{
  "n_layer": 16,
  "d_model": 256,
  "n_head": 2,
  "n_kv_head": 2,
  "head_dim": 128,
  "d_mlp": 1280,
  "vocab_size": 8192,
  "activation": "squared_relu",
  "norm": "rmsnorm",
  "norm_place": "pre",
  "norm_eps": 1e-05,
  "positions": "rope",
  "rope_base": 524.0,
  "rope_fraction": 0.5,
  "qk_norm": true,
  "attn_scale": 0.115,
  "bias": "none",
  "tie_embeddings": "early",
  "parallel_block": false,
  "extras": ["some layers without attention", "local attention windows", "gated attention", "value embeddings", "hashed n-gram embeddings", "an embedding shortcut", "learned residual scales"],
  "init": "trunc",
  "init_std_qkv": 0.0224,
  "init_std_o": 0.0224,
  "init_std_up": 0.0224,
  "init_std_down": 0.01,
  "optimizer": "adamw",
  "lr": 0.00124,
  "beta1": 0.9,
  "beta2": 0.99,
  "weight_decay": 0.2,
  "lr_head": 0.00525,
  "warmup_steps": 273,
  "schedule": "wsd",
  "decay_fraction": 0.449,
  "decay_shape": "linear",
  "final_lr_fraction": 0.1,
  "batch_tokens": [32768, 65536, 131072],
  "seq_len": 2048,
  "doc_mask": true,
  "z_loss": 0.0001,
  "train_tokens": 523600000,
  "steps": 7787,
  "dataset": "wikipedia_en"
}
Each number is 128 + 24 x the weight over its row's rms, rounded and kept within 0 to 255. Layers, rows and columns count from 0. Numbers have three digits each. The size before them is the row's rms in percent of the matrix's.

# layer 5 attention key, 256x256, rms 0.0729, rows 250-255, columns 0-63
094:125115165130140129110100104119130121118126109103144103119133130163129140133112124157139131131102120104146144098048057122122140148167125120134138089120102128141128131143154092122151100110119154
086:159146106122100152168132130139123130132171114144100160139106106146127135107136129109140113133145163099119105115216149128090155109128116140127107124140129095122158105089129143123112127166129112
109:129114105124135150123138109103158189094105125102135096139114124142124098124172139093133105126110110121158123140140114101125110101125122155161154125120120148124147094107149128114140132055112120
116:108118151145129113088086112134140130122103116113127122149139106170116139104130118100140129126094100130128157106090116070109153156146165138157127082098144197124120138153128104124135118092141175
104:110120136104137105126101126149114083130114123118129167130140140131129154119105155145119152128184131157149118104141109102149123129145120163150138148179131097099156114130046148137135157134115126
100:102144135102109101160167110147110132139127122125148116115101150114145127121132088140117097126132154120126170105093165115150136135121129146122102132112138139137141128099131130089126150146139111
# layer 5 attention query, 256x256, rms 0.0751, rows 251-255, columns 0-63
113:070142142170095128103153120160130074097126070096090114146102137099128112106070136102153130082102118113131141138118167165140115150122115114139123126127098131138158171089120155094159121148118098
100:106100155088120103146097147097147132098159160122145155128149076182130117162151130045158119110093136140152097099071173066145084140158145151122104098135152152166145082160131105173152126108140127
098:112120097123136112158094092130161160143164173126167143108158108136122136146127155115111098114094184115149133102108157138138103127106149110092142128132171133131134136135158138168150102115138152
098:130121175075132160130088146107102132163142125134108166128133127127138152148131130128104144125146156130152162141107108117124140138137135174126179136151153115122120149184178135114130113143125164
103:132111142172119122124125161119148153139137124118126121107110131109117152153141112126122136136079156145108135121150158104103101112133138106098101125121150133158090116193092085106097116076160115
# layer 5 attention value, 256x256, rms 0.0675, rows 128-229, columns 0-63
094:127138100162127127128128053134119135111072113145047144133125142139146147132149130137125116105118143109157105108136130082123129116151098124179129134138136130114133092094160156127146135146128125
090:132143117138133155142106121115141137140091126142081172111131149116137155126149123117139121126116143121095100118140142115112152149168118126150152150135172149120109136129163131089187087116137135
098:100123161095134089159109111137109153143122161117108101146140147122114120124101142199125117111122095120134097115129081166158188123135127147129125139144085160108150139136094136149164166165091152
111:115128107155131133052138109117134101130140137183166128128151151109153137114097124115145123132114116127135129139120123130164161145155120137110142139131101116114110135083148146135138140165114108
098:138137112131129152129128153121127127120131136089136130137123161123123128143127116150107136115106120120126079109157173080146091150150111097158111124124122080148147140129144130134154171127139119
096:118135127150113115116118099134142111144132131173149136117173123123132106120109127071138113117117169087146160107080157122130089159157111134113089089124118173093120125116110132131100142121186160
106:134108159098126115141127124088143153130122131111190146104129097135109138133146118113098102101125115153154117111120125148110125149065139161130149119116122105136111154101144111120064083115116163
103:131128122163140110152112134129133140132132135148102150129121104137168133122162111109138133143116157124123130103104194074111123096091103126098104126124156146134151144137115134084110129124167116
091:132132073111143119101123114105130085109112124158086167126125153116142191127132115141118151101109082118151067135168158117129159139104067107169105143118117125141116113110188141136159091151125124
096:109132106126137110144124119145128145154143119121134162115170101143141132110185141135125159156141144131129148133121110175139134111107141122097136134135133150133129106162120145111093072100099147
111:104138123104131114109108115143141180135137133141168071143149162124146129128123142123127110133135173130150105123128149135128079164156126125091143143134138127096136119117077133103183140137134135
096:115146140152111134126142092092144163118113135166121116139135143127175122119133124115137121146144156113133101141159052132083144166091060180084112129126173138120113163086095123123158113165128120
099:139154134146117148120130109107124114148122142171073151130136104124157155120150145140147141139128184102171153137135089121083124164106081179088106112118149155103086126143128129122122156151159154
103:122132101097136140125155137139141118136193131110159119134138142173088125131128121107131099173127131124112102140123125117117144172164125120111111116125138107123136149153136107144158141131083125
103:132131150119129145125108142135122129168121132126122162124154140140100136118139141145093137112136132138122080134148143200148123117168099104190151141135108109102133152109116152149114092112112138
111:124108110135111072154141110135142123119157116153139176122093127135112126123083124117145110142150098129137189140106073156107154160191137154137126134134120164128129141159136108193102149115178122
109:125127143089128140116106124135122128142116130130101124131156089129127153133205142142102156105159131132181111161157099121144138087107102111140108158135085119133124151121158170134106093115105145
103:115126160150130125179111161132127135111105137129090076127147137114166118142080134154128135129137089135127130167143121140078146121139121144111128139135094154139123176125115135146178131146173129
098:122133120125154113112123149167120093117185114152152160149131087126132138115111143116139140169139109123103102159104140139109151138091128106122106148138149152141148140111148118156082084121127119
087:137151139146128105159109101121129140142122157136110125133106057133091100132136111128119109140086137147125155097117110114141101158144079163174120115128158134120108147148131108178137140114124130
087:110123104168139136126120096126141113122101112153117169142148148080177115110079137116098179127150081128178125136155134154140134103145108095173105156141115083132141126088124144169156098105199099
077:113129171130155095146100107137121120119145138137141137163145131118153125114120137155139147135123080129128114129126113137119157098093122120112080133142133147130157131153086140087158147160124119
090:137142073113133154154148108119134106117105115118095093127147131140125139130172124119093122112120158115120058124147163121086083131119088093140132125137109121123111076106151135122100110105151120
086:139137117107139143132122157080116124109123121118103131126135187120176144120151129122139149139132129125116101119162167068075119111085138120075124126118131100146144122172106116056187147155110127
103:147112128125125147093140103136141115137140114161143139133108123150129121126092128137123094139135109131163139135123089155116162168146106136126119103125122135118135173131151134160098129117129133
093:140133101142119140089135129120137122138139156131158152124182087111119125118134137083107142132135127120143156122138135130130106113145110145197137111111068079109109133064108148175094124083137132
100:105124121108130129172129130153137150130142142136063132132134109138124106121076143165134148131156126107125142157120045165097154077112136108132128133128111130103152152134079111185149155117137116
089:119120125132126087142114118186138128112118113099105124122120140137113103145108128147134092117111110104099105118103205152140122129200132053166104120140090129124162113130129165159126097117167131
096:125132144153156081144117106149123084117149135115161122156161154135145097131107143123135123130118074110148089128116155095109121067144137152094099118138115129131149119156100150135155137153105129
096:143131135100122116123125160118125119129106133074140105116127141129091148148096129142110090118090069155112121102146132130140128152171146132150163113111154161132092106152164107109113124116120135
097:118134083159135154116107096093162110140084116144158166101134103096159121108172119118098173125108116133106135132132147169173044097143083113168098152136131105135124101121121140141118092072157116
103:132123114156114146140144107116159126112129112125160189114081140124136118135162115133112133142143101161115161154141117144139132147147118131194098142131128109161168141180117128129137150087145128
094:127125153117126125164121125144136146163123151151114157138137125152108124131110154140135089128133143160160128128126060112063164106112143195108154151130127149104135162125098141095140126140097145
085:127124148142123153065133107147132109115135131140174165129127131146111147128203129115141121116126132117125120116103179123179117100106133115121072103134104121133176110100123169099091119148074137
112:169147109149139113133121121169137094121129151129123132146156124130111120144114145147140107145123114112117137132133080106083163141218109150173135129144097135124104136099128183140146119117125095
091:131119185117124087122102129100122113136151122113167099134113089128153101122127135125126137150116127148117150135091101123123167126044182112077138108129132125136143166141113138091098155158095135
083:123118084148132126145138086161142141119078103108136117132083123129114117138108124116121090099097140111123117090105176158184115118193133105205128132147142129129135077095124133108079118103156120
095:156144132111143132128117135124089099141105137137139097128184146128142143114163134119138119096110152105142088077137183110121111078113130162093130098122116145119121098114138149052073132145095165
110:142133085160123158106157129146137125127136121135134160143117145111160120132132122120145114114151127086102152098125128073130100123198115117186076122136121102126166106129110134092148177119149130
088:137146119163131156132145095090122124119109114099089116145140111149142127123128138145115162152100122153098130149143088118138094127087137094131162139115147134138105093157106112127129119108127088
111:133113136090135130071134156100130132114166097122195136128105143125159153113146114103137117164126109138119116122138212126150132163098147093099099117114146114154152122166151096088126121120126107
112:114143098113144167174134136128124135153132135129133123133191081128133110117105119107118137104124152134140156113108087080126151167099130129148113157114124100134098135092137100160141121109139128
106:119130107132134105136131121136119133133136135156096082129131135124134137134139121118139118123134191095138066145133133124086131138155123114127153154133135147119099134087141123148139138136147117
107:155121121126143158097136121129115135124114113128059130163111081159150156136142118138148152109122103142091129119109117096136156126077104092122148136116180161127150116166115140041136108158112131
121:126129101069129104140126144152113123125138128138108098142135107121112136150094143147134139106140150133158105123125124133127110118149148129131139139121155140130151088173123107168101197128154120
108:147124134178142123168134106154133139118122124146109186134084121135133122130145119130136121148126120132127179125114181118144144183122093124149088128162166172136144133132151120147143086133154126
106:139154103179136136134137116138150124101116130119123104129134090117115154154156125114107114177140101171118148162131148112096095184133120101175113132126135161138122104135116142130129104086152121
098:121114134151119107142118105148128168113098124161081140113078147133109100145115111171131122123118132120119082114143138166145133102161122103150114128140120156125156134096123128182128128165140110
095:104131068133135123156137132092138129117138126150144131135102139100177134111088116138137190124120132126141151144139095146119099166113105137148109146121164137136130136126110065145165140120158111
103:116144139129118148132155098150125156131139133110144068139160120144078083111142137121126096167131165112113121170125106132164126138164105133141162138140072110113102128103121113166135147080100113
098:122138166135127117112113082118152111137121136117136129139148115158127123127158136132132090140098105134128122141112069056117109105098117173105094124127121146124141144133113159081144126148072121
110:124120137131125150099139154122124118145143130130120133131111140135129119117139116163140152112122143108097109126121093110154121076073138117091117128123158085141146135130078132066105151169098117
110:122127117111132105125135171134119125155186161137125141124158085106136137139154123136138148090152127100161130121139102139112097117174073164109117135118159139124099132119160119162116152139131155
091:140129136119125112150126127145093123126166158163093131143147124125092128123151151161150172141150155102144153145117120113093117152101139119140142145132070121119131128146132146173142155141109146
097:116125158121119147138134153128124158128143124060114136127091150143121133123165135121128133160130103154085110151158116119115113071144121173045137138135136113155118126140142108123148139121078104
096:118125078152137105125128110134117110115059114180091134124123152118164160122126126114119135095126135106175122104167130125129152102139084145132119142135113127127106112072176160135145087148149128
108:130126124128142115114151149155101123099173137139134099154146098145113135123098132118140145140129134113113103168109157148152172164087096106056150126133134128124117136114123121128094136141096130
117:134127120204126106166125137126122108117118144112142157128136144121143117117138118127138161165106086120076162122122170126128074058168119158115129112127110126142108115147109142090115144103150105
100:120120141131112103162147159085130175122123125138120079124087167116156137120132119165114126147155146091095114159165120149052114138103082129129127140128111113119097147110125071147155137143163095
080:133119151102126120127149093113130107127113115171139145120129183149151116110175122150129121147139151102105097147112134162101128110067060129075143108130160127110120141167119133083129096112131121
091:112148094107121141124106080099139114136105109109176121123146075122135119115156121091106172122098114164102150116132084149172099108138148091152109128129162102131117100150131120112092090127089111
103:121136127127114115112115092132142140144147124091118155129155135120131143128145138126151113138134097133083133109117082080090114136192153116143141138127101126101142124153102153096151154116130116
100:118135112097152134136117167105127127118159149149142113143156093124166150124092110111111154111142120127115108131135094120146129141053093148110097144114121122146119183090122087161112081140131136
092:114123110117116105131137086113143124128086122138141085114112147155118124127135120092114115117111162095140088109126141133118125107146121129131126107140109160107130124114140108121107156156117116
111:134132137150106153119160125130128117116128129098090144148098185149103156130148136168120135138125091088038072159150069113112106120147053155146122126126126111111113152127132124099122114135086125
095:128134155114119137123134121094133147163136119113176150109103113137131121122203105137171097144096158113091107084088141104138090138120153161092114115126159141126122102150128109051107143137115125
100:136144147123135139087119146125137117132142135122134116135148115118126168133142132135115125129135126122123103153129158138126133170090095098139088127124129151126112135110145138141093112116148134
097:140112153159133126148137138156126157105114143085098098140113145154104133150161115160123088093118101139088103122138151119098085098175094118133152121134077108116118109101091152085131151148111135
112:114118114098162114155119156133112113109106124147145119131169185107125145124081143119104161111159076153137089127153162192152131084150145117123152165147102125137139111105105123149126080134140122
107:146123153106117126122124121097126125155124126158120174106120155127104131117148131174138117147112154118125101126130116137099140162110142126081149143130111159118107114162130126118121145122158125
099:150121103100141138160131123133109097115112120145151128106207161128112147105107128116158167098152106124105176124098132143112124109137153119094166132123123147133127100174114135063067132104149136
113:137110126156116100137128192132122144115138139151136142110103183131136141112125118129149128104109160098122121128131202138096145123153079185061143126122117120128106137095137127125132163160148142
109:149131128116125149147150114124106138150121121090129122123130145142096111120174140149126127145112157124100111107137129155116103084138141150140208103119180102115093097170122129060099103094093133
090:099112140116117089139130125127127169135131133108143089111113114145072119129123104132127070126083122125085095102088136154165103106145132137111166120134133163123099108105140098140089141135113115
099:148132164108128140168128146107134132130113121089162073126128139130123098142122132102108124120142126160157121110138148095116126107074207130089123113128174120151144114164129104104136146134120127
102:130114159123125095112097135110138117123104120128151122106145141134125137112111147100096140126118080143169094170156153171108147114125095087131160117109101147128128162149170146123100089124113144
095:129131144154119135141124121120125137143141129128136184112162085143131142121156125112115152163125130130149133127118193142162082124103098138085091127119134121121112089133129136160095123118145142
101:129128104119138139113131133094139124137121145130119137119137129122149126130142116133128136082118102131128122104131118122121087083124117129121124136119139109131134090136100129072162153147117135
101:116141115124134107122102068097144113165105139169123142121175128123132145115157132135113119123103134126178073114131087108097096092126111164122140148134132134109113121118119163070112140128126137
088:167148165148126128116136133121110116120137163134098116128137092133080141151151120139141121124115145119137113117130122079092087142100113143077113115118130118134086098117149133158118156150116115
106:115120161118121098116120116110145140147155150110142128132130086136102132118111128094140118184104104136087143124100136122101163136136139125131162116102127141125111151142117108116147132106120076
097:113127140114141113101119126147140126123163139123196139131176141119120126131132128123144132109144085131120128146103172124124104130143147105141093144133107149131153124120104139109136123133119142
109:132121155122124096168100107126130136166105127153148182110126144113117113122133136152142080119123136139143167093107084096106124111167154212107154147148092132111124112156117151124123137100162149
089:126118106150114122074158087116144119113118117109147119116124102114099133145143113083117112113107112120137132098121166116177066136195142082182145110112092081125116074119145133161101153100148132
116:132137121147126115157112059153136142119101123156131167135129137153120109123129130076124116174142163122162131108135153123122165141143123122154115098140145103111151159112159149150138104144092126
099:157113183153122072142130121148117091113143136123124136137147144138110108132118137160117131125135065086108117139118122157112129092116098138124125098135134143129142158142107163109055101156123166
105:108124137115130080091108151119131134109134148169144107109110133121109133138127115132130135087141142117148096132133103132175133134093140121148126138128097143130149169071143123190132100192088147
112:120132168106102149103130162108120159139136152116139101114139120106093133122153118099133168128111131126086130119144136178156146163094104141109199117110108114122082140103135109115151073146101147
098:130118171091129115084112174140124104124152131122121128118108075125109114157109145138126096122109143132141086141117166115145143107077157126119146114114083115145151143131146149186120143112126152
102:132136122140117175116144187126108164125145130116118122120108132116131135133143128133137163141172194123115147153163125135139114145127152111084144131129136074133109115114123098196139171139117115
105:103131101118123086177130119127132128136151105081132142121133131146134115120085127074120105157109117121085123100112132136136104125158141140081123107118170117127115094141133095153104123091159121
113:131143153136116128106118079139123127124111129146137164146148160107111159125127150143142110123140130108130132097120109118152103141135146161154109127148075139082124095095127151130084122151139159
102:101115094161127104097143133127134126109150122152106130122095110122165139131149109119143142137142112089118110132129160127119129100142075090114089133126138127141132129088136122164105123143138102
103:132128110140134167121129181123110147121126137137104117114067136111128132127149114135130148136121162143114120156154156145135139136168098139145168163132139100163123147105139114151184145105119088
099:140140148122138116117114174135112161136137149127157112140154123123179172129172136135146121127146148132148156089146167109111117157112105123132101127131105148112109128112150144100173107135127135
097:118126072118137138147154103128117091130112118139121110129154149148139127109109125118116129125108107103113087112137149174128143062144091140098139104130180133125109106147142120062057129141120119
114:145135154159117132105150140098129103117115149151067093128084175114118129133127129163126156130113121088119095164153113151085075107114079142147132102115166155121095138113133101129157121149139114
096:100123121111128109139122134128133131144134119139162109122172141107190114121117126151144154125144135124145164118117104200165094135152123134102131139133140145126117135159086121066113137126152145
117:136138145109146138086100157155120106132124138148146113126153116131108141130135140176123154130135141137099098144124175189153085085110165056166142138134114134116136130102117154133087093144112106
092:132133142094133110164120160113122158123130128126096100148081083110148129140139140102134145140153160129114125118144129152104166129103131124177152133114160127124149139146118107144203104089140115
096:095122127118125099170134115134155111126139117176137144108140142149131120133085112094147093143141139116118100140087137142104114113144139149085108130135127161114142156131139106131088149140155133
091:115134119151120135203170130114105124110133131137119124128137192149123106108116124113137135178140152108066092148144121143061127126107123147074172112122212076122118146144122087119148119140105115
# layer 5 attention output (transposed), 256x256, rms 0.0715, rows 128-228, columns 0-63
096:125097127165134103128126121133120126133084138127142104138115118142133102123172169137134128112115108143133132126154096119131142141165094130105157190133115126151112117154112128119117137136137156
086:147126112135138122109142117147125145131115130139115104145127127110109144153105125141139102130132172118104144146130090139158144123132128130109168152113114077157127131180117151078134113158128170
103:140110117126135106164136122130107167124149139128193166124114118121159149122120162116144126137128129134130142154113139143143110142150143135136115138138126109103121107134134127142126159109129117
113:107157155105123155111102132126110180140121084133126166157098134154134128130113117089160127090143123137112161118110113140175136103145138159131134148146122155128132100129105101112139140151125086
098:141106146077118121132142146189135108117150165111157129102122133109134156119154123159086154133116154158137121153150110129114111125128130152120097103148116132179140193140121096117137165144117158
094:135133115157133133144129140131174117123115096129110132138085102144132122128097105124090095109101130137139106117070128152075078130084164151145126078132126135107084100079108146117134140136169147
106:141139156116136088113115141140079107134134135125176155119132086180115118115153145111141120178119102166115096125188154091088108150149167091111166147120108096130135142134155129112149115133142151
101:156124134175162143130129117144148105142132135124099088105147151105108108117127102182096137096083145082121109101071126081093105109087143152119142148104100157111143131124137161134148113159160143
096:145117144090145115121126136181136126133114129132132139131087119146143161142150129126135130118108119143144149145145126127161115114130150168130129184121162108154127139135142116120126087175163138
099:111141106140132170115124087115144146149156123168119119102137120115114126135130115131126120099139132114091137137100160119140133111123120083123121085082147137061136067105137148127108080128146141
108:111131164122117133147128110126124163141120137151129123133097166077122113116093104127090081110140148077137143100080166151118115136146098174113097119155101124098127091107092116138121135155132123
099:111154110175153102171127122133143179118119114128163115098120139118142094159124082139144152119131137118133142129181083130107131121163137114098152145124104157111096102128129122135123118123160138
105:112149088173145137164096139098158132067104115147106093112083087143153115152142112128139113126112112145150124106145088126126137177117141114126170131117126157155086094126120143119148085121169114
104:135150146065147122119117091120153128119163072169138141135121133119122161136104119136153107117166114155135124129116126141141160149160113150092080101083145136128150128144146110124153143130095142
102:127123131102120104111156094188117120171141161121112137138118101125131166107119137130125128128149119154124112143132140142142116139122125124110124067120094105116140124131128091113094166148130170
112:130160087123143128141111127110138140119167127151115144143121109138114154162104170148143126141132088151157174124114138154141152135154098117125132149160137113133151114108184140140091121127105148
107:118132130171121125116126091106127117137090149162087087146156121117099118112154109149120123150121106107118096144107140109134122138136149096133150126120135105137160162126148128143165105153131117
105:147139134187117144147137152104137153088086154113137111149128137130124134140125121140157127137123119101126130140148108135131116135168122103125153209157105152192102158149137120147121106119098114
101:131139145115124113138112111152129111133135097110103130189101122124127096137124119096165139108154125123123109139105173098150115120102147159145128134102126121094145104131143112193063094153138140
091:151125098119146108125147130123119103108165135137133106123103133154150173125132127155109100128073121113161164132105145141119125166134112121124105168156125124131116148116107141131169127103150132
086:108113139173123114120129138166136147157118122088102115101107130144156130115123122082120152121127109161133166114137114145165105096122100130130127094149125121131123131097170108160048142148113154
086:158119158166117093176133134146113126096092091095153139114111096153158103128130121103149134121127141147132108136152137116152137116097177125148124111093115142107101122149134129158103140148134125
090:106105143092112119107132107158147098146142152152105134122106134106108134110164121127108143124139124136092106145159130112128124156161131133096141153105146113129137145129117099088099139139165180
089:141104162116121138146124153136103136102104135117142134076166129113138082127132106137105146131124187134112126117200082099134141088123152126115137129105110133147130135171125126136111133148148136
102:113135144111136117127127122154181118124129101137147145136101085142172154144136128147155101145138063163173133118134127144133140164160118120101110121110145142115147144083168095130092147133123139
097:098130127125151159108101111110094142165161130116128129089140118167097134120097147104115166097145104165124159120095094129148090093123119114136124066132102147085133126081144137119160151086109134
098:130150081157146127108144114105181156177163093093114125103159129130136132135118173122158157162157125149139136139090082140097116135132123139138135102108135149097117093113176150179083147088140131
092:145096131147103117122138113129113125163123136120140139157098136087109143123086141128101114111127112085131112135074169144116082120142124134143107131148124118124144127112124157146078133153133176
102:170099165155099129148122115109124099101115097118162134150120134151134112119134130113148162084136093137136110138142126127136142111119125156102123132115136190123109120117125111124131156110094110
097:147108132080131097139122134134123109122137175146166150135110101145146190143142156131140124145132122171107128140190129144131133159124124105137112146123177081146107192149112105061120134112088126
103:152125132124114176066136108132136129186143091087092131095126133151125126132132102120100125122093135109082175148101119126122106108130107129131126120155119113123153102096148142099138131139177119
107:194141123104143150114142122151105109129141127074139136083163093159079148151114146154124136157129159138143161152135128136144109117152128121126133096161087128170169149154153138124150140123142158
100:131154141181143095132120122111125151125100139185150108103136131173121116128128130130169128126174121147133101109137131102105158144166120148092158154077109147090122105174119130128157120090113125
088:150122157131117163126126101148098114138107090105148142136137123111110093116134108120103142098111122100134096147087160091108101092134158150172104078109128135109163093101111154147179150139156115
113:103153106137146101153139111073097131126110152132150108134111125124097175163103144121169156120180114146103157164115118153180188110154097099124136140129155129090126179173111098109150156103093120
093:124129131104121109126135146126094112124127121103178162153164107128118098122146135113130131187109161110101091129127140094108104119131186085162108107117124122102149133162098106164146127147156088
090:113101127125109118095142117167131105168142152141125130130088156101133149117132160134118122117127119098124154116117167155128144125161083149128127157149147124118148144082129138080100145116119159
097:104104142146127136153119138138121116087071149142141149130115104133146092101162121130127126095103120148111078143176113119110145099097159108124163144095144160123110129115105119068142168124142094
111:130127109123144153147122116154122139116136119109127122103139129121111129145095143139119143071140151129131153135092094146146146076119103162115089094138105147136137128114134147118128188106126148
084:142091143131109127101137122138133123119137117114107127101145131135180135125178096126131144114150136121100129111187135115157134168117083072123107124109132137135089140142107099114076134104108102
114:143120176083120143153117124194118125105144114118136169127116129099158107145122086139116098133109158107141130106139173113128122095086146115148071093112145099127157148097126110141100130169127132
112:107160120129156109097126148142153131082120133142091098135115114183160155133132107101154092129156136193076122123116138140148149168109146120104158148089129124141068149182141086132142113102118138
108:098142147111125116134127124147136155130126143148072108179094177090104105127123122171125102097156137100149115127125135142131123132129132168101184174145108138131151135136123109129121145193136128
106:150120123120161103122146096170155131132124130145134111158158110083189150113126130146131117108114152103125123111107103095132147132116105111151109185082126106107142150155148141151122112157131144
116:141121115130112108154108134098143109129132166142080127140100163113165099126138143159127165134147114134173124127106171140096119129123109190133152149152162129113168114102153125145091145122118125
109:157146082151146110167141141142126088088128109098150121136123081140152143149151117142120101135085147127140139129102178139155150143119136113149130153163108091166102128137142138110141089148172166
108:154144147120159146136142065095116116153116151109112116094141103137096168136104132122137121132157120107143166124123138116149076139136091113150109104157100110126093141139116151148148119130148131
103:151104118160126107120161131166169154186129138098105143115107163108146122120146139153108145103102128070164125134115146144088089080147118150128104147166121139135149102094125146142083159154148152
099:123151123095150143113135178193167131128155108101123134104089141147147121145123133133126114143128165133137175147138115135134114130114111170125126154148117126129094111124162093147082101137163136
105:120102136124109154142139091100107120122160128138092137139139143109093085109103112106097120093156134095092131128110149175135135173116116083114134086133099111090091138129075096117133138073110128
099:145139153146141120128125084096110113116089088152145128139157116153116088133150100131160130116130101114096097136118119098101136144150128115116112137099120131111138127155115130124202132115124085
106:097135114121128127122120141149139154148146124152104114102163157105133110099118070133119154108125147119122087116110107107105138090109144161134106091112136183113168111124125147166140131132159089
109:155156108150141125136102114086160131131147126126114102149088124162124136136127169145135134091126072183140125155110101146108149125090134156102180137105121140143099108117190149115145135147128116
095:119134115143133150156124142099097147092120143125122121163123120110125096111129150107101120118120125132153123132094161119138114151123128116134121138127103106137108093146120126184132099133148105
100:142124144153092131136113092092122116112140112128119123120171151107107086139157124131137166127136119113087128131186072112127196138142099092105128137092119121142140144156139131130145141100077125
100:067149101151140106115119149137157148120084156153145098118072141130136135145144135135133117128117126144116154132172105133150185109165121127133153208130179129133127147131133104092115100144140131
110:098104148112084149156138115139136137102142117161123158180116116095141124093103104081116120112126123106136112114108167136124135150122141112150143131126114143117083116109098110177103106132157123
116:135135119154129169131129127114105139115130114098141136090135140122105136136123132121113157092098134138109151159148095125152166095102086078138107120121126166126124156117134145095153136104102078
103:115143125111137119159111144178113175117142156090133152108104134107101112158122143132118108132130168084124116127176119140128139121124135107100117158150086102148112135135115125115090132139164128
085:149127136131118130145137113113129105139119077104132150107130093120103071144108093124125134135118150130125081144155121137087131116092180111113193118095123132102120084128127133108135119153222139
095:130123113096117097086125119123104086160133102131099141118130146150136102138138116124121127137117154122076141165092143108149116095152139123161099116121165108091181132132115141118153133144123126
101:142126136134136097130104072078090155148124113138115121128148135118094130149081155123135146107150135135100135122102090130150136111142114114129093112111116083104159131166133158145131174142088137
098:129149133083150122131155164159125128126164106120100130121154127177138146127134073130153138144132140135102138161106143093108077126112185155104142173147123132122124143125170103172153118123170140
097:111113124095110111101129130176167093149127127147133159120100162108110116128151142167108130134124141116127090146150112118096136118149158165118129145118149132112145145109097109043132171129151148
110:111114112103140100154113088128103144106157121139140123142147135090087131145096140121139166096147124101121105151159083118130162160147070108093089132118131107135139145141119117133147128101119114
096:144147145112134130115108122151117125135149097147116150126106145114126095138142097155131109098115157102107092115141125108106147136081155125110127108094120128102158106134123177076155130166145133
100:133127140107125132148126108161129094125118141114101128158117082151118140142121107133138105138132105121126078132109143120129060149088192139142149104132086110148107126125110129128133110152165148
100:142104184131123103130147094119106129134117160139142139130136124127103164097128163124126129100130097119115112115162110131120163166174097095090115176129084140163097167141119125121141181128116128
111:119115157133095120130147141159117144150115170132115140126128143129148153082116122090132156134148119163120150142173169126158128099141111158127128139152151122128118122108141091130050149134106139
108:158129139124116121118123135153149151123124133146097148102093106139146132139141107135128103133132159140140092095166138134127130138095156116114126106104135122148126095153101131093080123156168135
100:111127113145100195117130141101133135120097143182105133130163112120144123108077128122111120141099112186116136145124122123131140112125142110142168155112168150113110094123121138098100100113124122
117:128133124132132144150100166127130155083121157127153125135103137098106111154112138147107105102089134127118114117146100139105182128145129126111180191138102150178123130151121111094145102130141121
106:108092130104114132108118113128102125136161137148149134087121127100121130118135148108116140109144138145122120121206132129151182138110086085103131093080155145075117122122100131074112136093102131
097:129133132098116122104131093128134145167184115145114160159126148112111138106148152133129119110104104106080114113126117135098138149130109119115123167122114103118149116123129166094118143131098138
104:162104147133106123155140157137119069108091151112150137110170129156147095116172109128132153161135137152144091135170146116097108116107153150119132096114136134153110144138122130104148150107114129
100:173086169148128114132136116176124106143075176108199151144088089140131102130118124138106109140117099136123109140162141127087086128134161098128122108074109098112110149123101072091114104142132129
093:158133127196107142138106110092160133129101085118109127117105094147159094122160087094106135110082101145125107120100134122119115132089127092148129083117109133155103083099136180125139090140144131
102:161119165116151150108141120114136151166149103131129131077163136156145140099125129125124150093110127149120155103127081129105128108133104185092116130114120157129130096121161155107149132129134112
104:102157143147148120083107088123128160162115128190095110111110131145111112090140131142143136112125098150105123112154079112138132127150111149092156155101107148107175094143130152089131112163131124
086:125126140143111126157130123056124137097115132163073116132128133158159109111156087112123165110112100117152107105137126134084143134110119114115125151135136129165110111110116148129185113127143093
106:148146152119148141116110095152112125153162096138131143139126122130112142136104141120151122130140117149095126109111106114140117134084147101144090102061114088090115153144108141129150136126095142
100:208128187152121139152126101127106120141116094104119138156142123147102105124090123098134119082140119112124108121078171133114078109101153173130130079122089123116113086120135155149140143141113109
102:122165116147127109101112153078083148115101143154122125112119111185108115139110155132137114144123139158120140117128113153158172126136125113104157173141118133122155110158113168098135126123126133
095:121109139089119137077105091136105138162172136131110157148111135123129172093127176118089134116111087142140166102130116152140104130135085107138083095160139116164151146061142147105119173150090143
118:099122100162151096144138113148109099121096125148172116114098120123136080142123125142100115139100122135181155149105150124137127101199129120123103106121133115093168118107131138132156111154143178
099:155097114161124112167119131141081108111125148128224137138130096107108132108115148127112177106096099140163077169144141112130085093121154089148108112124118156115125157107118169143110102134147137
103:136140120087150124121160160144103149172150145109145148164141161142106124109123130135109127137116147092149136153086173112085056102130175189147116133190124118122151104120112112169149120159177111
112:126138120111140145125132142129105161140150129134168136122133125128120139109091128079114124117103160135100134124133128122129117134096147121149104093100127094130074106136085138099170062109117126
100:158082151118087129091137138078118126143131126101108138146137130153118105111140125117148153149140120088141083095118149107059072138102176146130153133157138153143148123133113125156132125097152119
105:071137088100103151145119153108131166111155144104084123111146152101139117149132109119091141148145173120138161122129112159139155117128125114146128087165122135148135117117128129147125139116135111
105:106122104108115095125106116100149118136173093145132133113107133118124137153122129113121151130138115161081130119152107137128144139109108117111106102100170117099131132111162148124080129122100177
111:092131094141109111155102116107061156119124130144115145152122105146116114123121144071136156109127119126120127122125146122178108128135140119133111114178120119122136059114113155109103127126129145
108:133136131138140144133103086144158155175169101123095129138115147094104112132122135142122150086115106090121140104103110120112121075122113129123126139137116142125156120075176149163103159185159137
100:127134143093121158112157160142137139124146156092107103115140150098125134133140123170119113138128163121124161128147093136130186129125091140115166174163098129174134171169112072135143150121141123
100:104136138155144141171123128155111152080081155131160103129098131119120155165121112129107055113114152071117124129109152103153151112091158077142104139108118101114082138133096130105157119141128119
099:113112114137105134126107106167172117120144112189141159121093126115138111117141133134153155080121127150106108144189099125146173091145135128120152161083169172113135127103125133062094139119131144
114:153115123144148142141138150160162110124139130084139119119099140126125123131141131129141153103128105106177097135184091138095100139083112157118120128124130155162047120097099118120130115101165086
092:098120136160118178139139152104142157133124116155109132102143128132139143109082102146102093123097131110113148129095154141130109103120116132102141120174111149119111082090121156105088102134136127
111:125132146116114131102150125155125120188117137094081139144118138118129134114135101120128129122146148098134099142099194100126089107087167150169095094135139136092148112116097119137094139155157088
089:129144103131166127116154116154124116142130154087142096137134134119124123140097186166153094190151139102146142124119114123112115141101111135128141143112118086109114131145143115150116140118134157
098:134181114148134113120127127111155125140120068149089146158123140143099083126101130146171141143132117149131096135120104119084114131130164181100157155133097151139179093145144150118123117150138167